Weights of a small transformer language model: 5 heads of 32.
Each number is 128 + 32 x the weight over its row's rms, rounded and kept within 0 to 255. Layers, rows and columns count from 0. Numbers have three digits each. The size before them is the row's rms in percent of the matrix's.

# layer 11 MLP down, 160x640, rms 0.102, rows 61-101, columns 160-319
102:136103099104095138172155087130113117123084121196139162156136079159141174162097177112146080138126118102160088107150125128136094146158132156104124121143139157145107157061119191140096127120094152137176122160129134176095164129146082108163129129122186127117135105118127125141074143153196121105168127121123108108073154137078195120142166115167199121132133116137093119164136185182159152117116146106107147166149171121152137099121158110122091132150133147164137138154155147157190122078147089
101:100167153062134115144105097161151122134157173068158150138101143122097141161155087166095143176079191135081110099165120174115125127097141115123107139168144193094208156105099119116165171073134135135164120128134142181112156145175185119140100153184130125117119118102172078177076126146152158159159170109128145145117071082151144122131136108157150113056127126098086095142131143085128164130082071104151152153059089073190118126178160093118131125156148182095142137143185121054122186053146158
095:158132134148117140099119068208152153101134168131104112051175161164105160090102122172077128138145084121063103140135146117146135156103161129095132122149219117148103127132135138081178158169102169143132101165161101184167137166113087136141165111069102138122143111177105166103158115148199160091144074082077153163190155133133166120122114133119127159134214103113112149126148099126166187103126135118121106091112172181135148100199185137140136098130179162170131111163117128112104073177154138
094:128104172100121124177147133155070127055121109104097018137072158141193187141135159128193198140073128147121104127162154063154121119145127093178109132160141133102098087091100111192113153116184098157064099166127091122121089158139113119143113151160058091099108130174129089094158108169089124127120113132163125123178087092102147115136124061156114116116134112164127161110122097091071133087085154166130105141110137082100059126094108141116147095105095148115087127122135100127124171183047101
094:161110201163075170133126062122127131141144155131099169122161117138106146131148105114110047187146103143096142140124145124157099130133155155177080142127163170148176158131122133136171113202038125132136114154139162174107103108166115140107165128141180150166141168155141130124118090061123136115076159186094096118134128129135106147187080170104161139091143164065128094095137114165121164109134149081147079165133137160122142107079079129107091122148074147170152116123116098096089176149118167
104:116155080140100117180105157191095132213139093089129090140135141082074134117178117136102110127143067147090166139087177126134108104149179164111118163104125151122142148135097125134120117064087167161164133071130135153155102086152114147136056106146145105135133160079110045139088172171135151134192099122110159066034124078159206137100069198177141083050129123119138101117112123108139145173149179127191145123113130107151147142161123117163147129112197126143189135111116166163130096111099120
100:126166126109111100107113137140088141147078094145074149066114069148102088171147127184168150110071099105119149104169088152070132093167151163141175108110145121174095128127196124146188121109120064088089094127144129070084124128122113187162122142071125122121109078108117113122086080104155115121141094141151130136167135147088153121100144159099169085177175147149114135142108020136117114111160080147147107126125136078128066096115166092129126117154095118133105055122153137162160136131138136
102:163110107120107129144158164133093116152168047165174116118132122108106179111120119107097128089156093121171081173137146146143135142152138151127106072114111153120121130130161081072067134152140063070114105122103106093117134144143097051173093108098089080170095107188119134079143149145152145153146142105074077132138239174147132080111121122066163125131153130114151099135106183114104119085212088112090176075239117106127140126072078106177119112133107150137153119139101133114118148142148141
102:145158101049164125119154128157118135164088177196152106113150095149161115119119108073131111162112107147114152101125094135105136154111117114139209117138143118152135124120129163142094112105084191160184176143120111106172134128066120192168100144113123085148147141119127228157097116134163088096157063101123103116107120102132172140144126107116135156126143079213153178089129166169117115084167149147144151139099111103089165144066131109148106139042125146136096195101115120125114101143113155
100:128183077118143133097123125124141138128133136102177088112131126108150139132117144132104103071098096093216121116151171121108126100199103079109136138181125146137135121150041118128137097132099085175113211132150132138105118098131125115166144108102147145115095154143121164106157080135213117123110117178124185144205099113169129084157126126089072153142118098138125114134142139081143156137065156112161141120187139120115105110171148132159127104041164102121130106108147130160113143093134148
099:096150074146121139167100105119086176109122136139134106095090156132073097136140119125186120086080099051101112168172110130151123093037169128135187000170090136078134215137147143115158080111134149157158073174104127126093122101166105150141141113157138088133077095080131139139125102151129140131128134143107129165115155099124176141122149112099153129114136068196031147088114113160141137084112123157106086105107112123165129164180106126167052107127157163117115103086119159085090159137151137
096:169152150128133122198102133072123114119103186157090162128112148201157147094187140124112134139113099134123100115156032087134126044160135138139119096090155145091123060144117140102121128097169125079115126124098157165058111135120180180107146168185149141124104160123140128111126185102114136131121130151096043080135148126078107152126081214167049139113202122141147100091110100127139136123175092102099064121132179162106148162119148144087124145102136150122137158138125136162070142128164095
095:088132153080068108146092149182148177110168108137149128166126089135151098191021132107171105094150098144179139126124148139169166111139149123111107100090035145101137202132123096144087120111115138134145117137101087171148142128160134105143107183099152144118132057102093115099064084149002131092084079120118116133138120111092065178093146141122119113164113067109084093154144123127137108161153139183118163139149096158116140146165128089132111136127098109129118147141122137181179098062098150
099:137100162140129138154136127117120134114123087132108139069130118181145117151091206113145133161171132107103124078116094101127122090055124205091125134118107125144081154139130138087113097136215146099133117170132165150118128084149148141088126138237160122083112122058151112163125169145002138134149117156199096056090055000093138121143069120137151110137084132138212129058140117156127135129134169171138123133143119103150097128097118123143109123125085127144073147100156084102162115083178099
139:175177148149090110129130132146108135136121146182121105133073203133138094129155129147143111132130147135113118076180103150090091141110140080087186141136126049135072125207147171091139100195183139119114144098150115115162100117168123000152222109087088132130134106173143146164121143118161150124167097159160131130145141175167161141127116152123038119146104091182137174116166138076123129127117094106129110117120159192070143114147123135112188149145122129018061115092143113138106079103129032
101:069103156144127148136186131103109127138060166086122173167121146145165146138154129132152124120179159150102153117131114130139080088091123110148100126070123147167075133169122115150104122161160123104143191176218157097162156137085148105149210114171112067130159168163100178106152146171172053101076175183160164120089122128181139178130187111156129132147101138092125081146107132089149159138118133132077101169129106098107112100218202081092095083134162116123157121120094120133141116145186120
099:114117163129132096188065124129114155203118137145124161123123123129136124051072088081129112152091122150156095091122084047081131154110093212174171117086097099080174097149156143148114016113130115129105114100095163184187145126181049104141181157134153150154102124097171127125123064103208086123159094167104104126111152150091125139154079112166190089068114153151146086172099138112135140154130062150114107125166147166131093120131122119150130111155077093102091070102111156114124102185169086
103:120148077108166112153106124110132153159080134153092072129149143145088139103129112093146138099130102155159147130100173109168091143084157164139054164098157161133149076131166154148151086116085119154219122135144146132124136106140072118119108098110105098154148103086152133142142110142063134179159095113162130110094107130125149128102161168136129118125116150070088104131134114156175174171157199169154080154161112121092086120135086137132123108142165095131102121172137183189138140048093179
098:120152150167136154226156099091167143151118114141154167144180176160139104139121083097165127073092103132097120148146129139104124105152118194131127128156133134083183165167132144143106075130120141071151160108081164090087082172132138105140164149085161155147202131099080135101171139100174153072155076099113146137168145050172163098132087081194103086164131090104214144129142135183100114066125164073147053129154155136105136153147167155080163068149148143159169139131137155150153158196158130
098:131073154130140136143176043146126151143163073151129176088112110155134156145188163107121173124136136127148054092124139136111091135144146138154099137135149171106125132060096124161107114152117096131079158120119087112145129098137136150138119078176135152077167092071104121088130091149123147171137134097140153112099135147140158103132091104073125099159203073101159117132094181146093113148142173108128128098124110121154148116089061120171057090137111095160158132125116127164195122145088133
102:138152053132131124134117062112062134191097077115095127117146203123109150163182093096147110118201101180106090145202119154094101033121171133141139096081219088135131181130123095155165100094135073148158112128118125183080098110112169138106136199127105071117150107140087090183099110101098112120119150183142164108116108083139166136128088152146100167151152118099168080109137114113159157177119061122112091123094187175152132131086064146129154070112155098126075137136156095131185148148175121
099:129067156131131131108129142143214110166101036138094096153043163058172104068121141160135106126159140131112118143172104164162092121151085145150133155172106093114108028162074134166077127130148109128136190108151063100176082142103181125115178091117136148157098164122149126119138143147168113160204086146114140105148095160115121089129069136157116116110131136113117077146119110127118133097132158062221168106108162202115094101191147121125158129163123127075166118148129138138122134159115102
100:174206102083142157150100086128110133177131108124091151128151112113156114148084134121087151129180151146143138153111139093116109144149123192118086144089164145128167133090132137073072092132143184158155128094127155144123141084128115115182148155143116154150125169106140118118071152113000126080105156070154146128117145088112091136109188184185115078073144139077115117146143118134110148111097170153153130080101079043087113122129041140132165085143165128119167174078173085143144124043139153
101:137175113118127126144112041156097109132169112141149117175164151133130144114118096111156127137145156125148167076143064120109140063142013091173136163186092119089141129114117099106122112154149062121110142171144129162146172139076126073109166138110124143180077178184160142109130109152187118114102125202110164196130152121144109152120140175160131149140158079112067132092107203116111107098179094143179132136138093107108132115149169126159114117099127224068158061100111097102111109109147107
098:195043060149042110160123078147090133186098152142118083180171135135118130138098163123136155135113116090146114099131128166158142133107157122125146117161174102175166113122178160128121145130172131127168103158177169173113091152094156098116178139114115131073121082137141072058162169116184167173135085119122158107148126108144127090153148106052115134138064109149113164072169118109159124112163159146130119096138164150072127044148155127107198160121186146164138109105176115115092064108154154
113:119138100099167135120123073150117147162103121135110139119119205131052144137161068081095084135116138067151122118157135132119185134156078135092156144157136118092158132119134145095094100122169089103040130080088182079130149152101134125099084161136134110050137085063141081118114150172167125136192099156163191123140118138197121082146135133135071112144128123174123139146114114059150109114155072160096084103080220114075130100187102125120151120136084084064132077106170097162125127125119106
094:120193171139154215100151163080191154158147133131086106153120143100179137127151122180126083089152150073155164170125144080148109138110131119181172154114126099164167066163112145174089147115148163150132129104114156131152140118123158157116163098118099151177127134063127109190133102132248157142083108150096132163119150155081079134155133171147137122166137162157173143144096143193066145124103170116113114133112140171154159150219157087070144122125176119112100094099112167125131114050108156
097:169177064077125128076140138145108131124148171094074110095132080137135081106111143133098128152126186073129132040121137152077117072089134132115168105112101082118169075117092101145133120143074149165162114149182151122132108112192084158134165070114127132159158089169164141108134133130028098129130162108142155136138137138149156137091138164158121092119101137184120133128130129120072133121164118137114120079107139166140157108110123148138151102097189072121129146105128159130086099133121185
098:157159144184124131093156076178090119168145149103127160133119110150190162100131141136096097104121154131074115145139098094080133121128095139116095157125172112129173145140127145059103135101111093126111131096113122137075111131117158099122085117121148196129117134183173103151101123147118173172138112110122083098205143143183183118097106084116124092123131091112113106083127133090164123092092118120140101099128151161133044118068119133141167164149135109158117133140145179160149172101069081
094:113154168170118097154151133173150152180080119116106181088182169107144094120119100096096169077155177187079170116114131177109120143126122131210084159135174173109148137122136190134124095137176114097096087176137161139129147112141095080135166152117098181097100148181198098155136177079117152130158150083141140101140099140186175098128112128161163117110116157072208036158136127098141113107147095163132131151152154135111095130114127150087116096205152136103125082107173110134114146111096161
101:194101138102155155090120061089198136081127120148153105123117115131112163141120125210138116156180142155077102130110160130170111132089060116136111105156144143163103110165103133092116136130110182163136143170190139087118081144128164122122128115158131090107118115061182107133108127144172111185088122114092122122100091094088128120126160129138147129111185124085208040145109145113147179108206158132147150109097085110120117075047139118106102111114124106112121178133125139143136087160118068
100:139094139183127169047167126082138107128121127117158136140150041154140133119100165115180112152200109116068133165123212107153114160168171066098132187111166098130128129100131115074095117162147144177046110178153123117115100162124094148127141083110137135112127146199120106126057107193139150148118072125106109082212122063054170146163106139110153163157112087087098082101079148060090099137127087162140172168186149146130089207136105142145136138133158155135150140170102148103162133184094134
105:089163132061132128129106167117079111120151104145101174109145174100123144127163113153131145109083129125195112128105095126126105113187146113113154179137125130096118156171184152172099101098156156116101121166084130130134082124156163163089109128136143124095125165073125130150135156136038166134127072142164136116120154162230124142097187179143072093059142187176141134045097124156152167196178070085137135125132115158084171124105187144102154105109094063141140121123137171114153140125125194
099:136084156173097130193146107188089074084146151149143132140169105168121166153101097086113174120053161127119158117115091152128101056109105072113139115118048159092142117116146089072119117063149103112116150099126143115137102159075121119127149127168115221126112136113141151100092154147089116176078127157135159112131142107084145126115133065070151150106075115173154184091140131126137138141076100105086119093149186086156134143167144168119161144193117158131121151131107092165114113115119100
098:153160137180110102148205158121103160079089135107129152170069163157136168144116145092099159167216160116149169072149156126126123158087148086131125154114129158141170115093135099135027123157117164141112104104101101107165138157116151147125109155156111091131058188135107126077138144139209178103134126182121082118122167131111133063168144110122106136114138166122105137092128144050130135141145125090110127139132103129178112216106167084153148141112168117171182152093107099161153139152136060
100:148071151180171114145133072158118098144140119103128084080124104097190076140134109203079138169181112132206109092147087117120153093151092088146133170068111119106127097075094111102132110122080110125132170140130119120106100163127134112055190149153129113183114121214216123110078140136127128131207115121148145128102103154101079107162178145062165137097128103125128153165180101120189121131101143114162097113148141146156197149195123175165106127120151160121108145151136155132115118178062163
105:103150139132100147137125127073152137114118142073129178116157106135065171145128153122070127190141088172140127139078142121106155142157104126123104089124134117160171088105148141167156197107067127069112142098099121129135118165128166092180132123158091152131113146128171102095143113146037148103113129147117092097101107080148101079094094109157103157122144186111130091135133153165126122113135202107061115130164117162116104120164126116099112131167199040101088170119094174102105157120117112
100:135145092173147165118094150083145161118110194117150082135072117074142010143039168143122069145126095128095129090101113093159135138122085132132166117135129105148134106171137110134070143164123113151142176114191111092100151106128126080098101083136119074116153148136166091118175089140136166110155136148162192113072099119165119129152125117158140146113108119193102127135104075064155130108114174176178120130116176141171123123146142141133129163116166175109096137108103126098153126106173165
106:164142139062103095092175150167109142029139085123104131125132121160088162149083174139053150113046141139127105107140089127141176116159157173155062115115139153081148128079165130103168127110115139094086148100117085123071163170177173135128054157125122117074081103126096120094112097136134117154106132142102123116127182094154120101077072135149230098088168126098131135116095102095142111131193114085103136068154084014155123114087129161126076113102103121147120120124159123092130165156112125
104:213159093092148101194170092175128152133165181129107150124119183102100084137134077169155155127083146155134133134166129127136103094134135135145145115073110085151108094127117111135098137158128092165082190069117110094162136051084120158094130097170091131130102104183107176169194126130195136119102064136095133134125135100123064166127126090100113078144137098143167175107145076060129141080095097166090156076125177143113166105097118161117145117108101096131096136119133121092081079152093172
098:156149073183119101142127147137154154152144128118152106065115125168135154140126092079111165132081123107122126140148110095142165131137186144149118129124124122123196082132109090085097086134138121221088069145079117190117098037120104157068086058126108148088207117127161158127076090117086126153137111093139089088102111106134130101095189110127064141091151126121145150114135132229115117092129119119123054085090110100148073128179116147152149085066105137134111120139112173137105131144112155